Weights of a small GPT-style language model, trained from scratch on English Wikipedia.
Size: 10 layers, MLP 320 SwiGLU, vocabulary 1088, 2.12M parameters.
Architecture: RMSNorm before each block, rotary positions, no biases in attention or MLP, normalized queries and keys.
Training: a variant of Adam for these matrices, 132M tokens, 4023 steps.
Each number is 500 + 25 x the weight over its row's rms, rounded and kept within 0 to 999. Layers, rows and columns count from 0. Numbers have three digits each. The size before them is the row's rms in percent of the matrix's.

# v: layer 4 attention value, 96x128, rms 0.0877, rows 42-48, columns 0-127
# o: layer 4 attention output (transposed), 192x128, rms 0.0952, rows 74-80,106-112, columns 0-127
v42 105:516522488508430488544506525470496472521478532506506517480560504493522505511479516451502503495492523533441472493503507513467462473439503514468501506469485492494479495448503526512469482512478471529539482480496501505495504499475477525538507543496500523500508510523477523508466476478515557509520555523505527490531519462487506513453459467505528501488469523502519502476468495524525482541503
o74 102:516491490450455508513470516492499509474513502492484516482452465548519546546502450518480518509513477486513546522510505516523483531481515514483500463509499532512494518510487517505513476521501518526531453507493478493525544523496519449541473483481478487474457461462474488534522491484487529491461506544488504539482457517513468511495500523484531499458513448474476490496474509465467538533497
o106 100:506509526458457523494510512508514476449513509515497487480435545519509536542490501515471526514553476493521503522522509500521469517516518499506488498477507504484473513486536478504490514487495466533519499503500554538473506520512498537502485482489499484428496482521535469521507442471476507475503545451541521490521501477502520446501443477492534486453477474494532528491506519506504517500495
v43 085:555522505501470523527497446509478484475506486508474513484551464523525503442481501450532487514485479524472521484514478509492465520507496472488495528447479506504527462435511518505452519491454487498497476496478512477476498511466516478470481518522510531488489529523489507524488529481529495496480528498516536548565519518469462509502481530495492518469451531498500500498506472501478479536505
o75 093:464477517481507467480479476496485523480470481526529511508474496482466504483520545543506459507478502477519533501464501489540486498474555494499461506531523480502524524514475533515519489469514511513526519537517456491513527522575542448535445497470512514528501523525544493498548510485494506477529539500553483486489481489490488458492517505507502525474516499483519509522496505526502520551518
o107 096:529502499478456530536487447496475503477505464532449502513460522494554504508457448485494512484482483491485515541478494475553480518494520521482493528449500495507539499514490471526471473514509510518514509423537519527492489532505481528504489507469521520465463497498550492497515497522490498507475479478526490524519465496473501516478466462499547507452496499514521495456498508510528478528496
v44 096:531473494501527488507474495489533525518533478465485467487469513489498508426472507533487531483490476496499488527526501510503485506470506494481444458560501501501479501448525515470499519510478513453525480541508516494449502458462508470487484536485511467528538486540482517468470525494514500520484461484488499529508489502533510462496532486485517519540479536528525492473457511452481484492500
o76 102:469476508500535491538519529497478460517500466496520502484520524514522519498502491476517498454522550493513487519475456531489493497536499519501499484502501524468518476497522478533548482472544500516452508505514499524494536521510477482482516480514429511535471513503506502569506525487516478540531500490405516457505486499531503504511463533506513507507507539488524511523553500497472480499500
o108 097:496464471535492461496500473483517550470521510509476514502493489506467499453472451484500530525499455464462489495518496479523483471486503467462501513453475529490525512498459487518478503531523544488481493480515441457486509502515475533518474540480508572494503459500490535476508477511507466500498495499478540460490542525480507552499496491474522521533468469501485497503475500485520491501463
v45 082:524499513490443501498506469525486473527486520452474484494512512486488504539503505519473573492522561503512500509476469482472466528474561503543505510499529482487514476545459514511508505487464499459527497520527466488522465480497490503460496517510493550499505482478475477556504521491446479464504482463518462513504504528478530521497522495506533511465479504495483472535516471479501486474480
o77 095:500480497533520434493517488498455483442546483534533489519497490474517497468518549512514498474471488498515505462504515493554469486487528493481465547498518496509492537514558524516444506488487508486527515484481525521476455489521484532477501482524508485504524495464484522481478515549468489487515528518479450490517542474501481452505499483467516515501511491470533486502485479520486523458529
o109 088:490489521520492486503510542493505465546549478529493513494549516554497488510484534482504490476517490498509487446512506470480485474499515539527527500531521488469532513510491485524451466468480515505501500518576509495495507557529512459524522523525478509506472532491520460518498528501537525511506502531458519460475458529537501471523510507553498489494492497469537499470525509497478530524494
v46 099:532518479529497489516497500532512466514512488485496523526543526494466506485501483496473514477476526486527521526495510475542472498502509483476492457462497518509523503478501484520502508454519484467496467511505444502485511521514484454524498484448498556523526553503511476519503509476471467523474430490498509494470494552508430472479520541486498510507495516516523489526492446512494472447521
o78 106:492445526533526513491483480527481530469505518505533513541538519503482483507505523494529479514491528486495496477506532504479544536480467505456498468548487503462493511467554509470545510497478488517502533487532560548483523508484506529466485480543515471507530487501540469510494534452535480513509535495538484518523502528528467477487484493503519485495479555474484510488495512523523508540514
o110 104:544487520544496499484471417496523490511510472509508526530510490510492513489491481487518492444490517469507476448520502467485516514497519517472523514493515484499511476526477477479519431513491534474505492489556484484509497503474495480504475454508495492522508527452509519475497557542524492496445483507501474540519514516488525537520536489493501526496541468496562469505491467487501521530499
v47 087:486497502486457500546506497543511522452496476487509524507473490481503540525463504501505513546521532524504495479512487483502533474487483524497548464497503482503482473510506521478514526504510505496504481493504485503501538460465510502488577511488513500522488539527539462484566534579457458524511457507484503471537449486541507532493506529484524530506501499492499508525483500527474522496517
o79 095:544467523475505497496454483473459485465460510503493499523518460500490521498471504505478494462491467523518546503501525491467500554540499490472519503520511528538519500465505487475493530521468525506501509516512555484502483462513481551494527473481479478457493462491477477479476490476505523446496536527511509529511571476472497473536508472516514521510481506505526483508474529507520506448464
o111 086:489485498485454467491489502491510491510491549457479516485507500519500519526525461444471499483458465498503511495446452488491534505493468508471506474502524520450476482492465511527528472523493451454518495495510496531497534522549547449527508479511505521504454504493516519477526529476501491557511510514555491522498485494511505517492491514482508504447468476504537532521495521507465508465520
v48 093:509566514503509513500520505473466488463511503513479519497477487513501503530482483492498508501486453521527435489529469498475497508534472487500480521452478490506423537433472524459520515523570543501502518529503484492506483468539476507521512514507497498498487466484458470515462487516470503511496498471483446476495482517490536489492507545487498485514501454504524481489471519530489517503503
o80 093:543498469484534515501521474516526512511512478473483562499476461527530525505494524475478563525497500475485539501504551492526509467522484466547502544512469503498516472533508503470484460518493508441491454473456504549499495500490515523496472457516518521489521525489437538481487482499501511471467486471484552501514506507524514499458508491478499496508535516519462502506511500534479489510497
o112 102:493484526482494460463544525520513483531518465479476522523498540483474498514562530501525561520500493485535500484472473500527502488510497473479518492537505495476514516521523481509490502494515494501492497511501520509496466480475544515515495510515559540510491519498495508457466525460480499487587521477527505500462461468528511514478557510535458490519523548519502538508472477505506524497503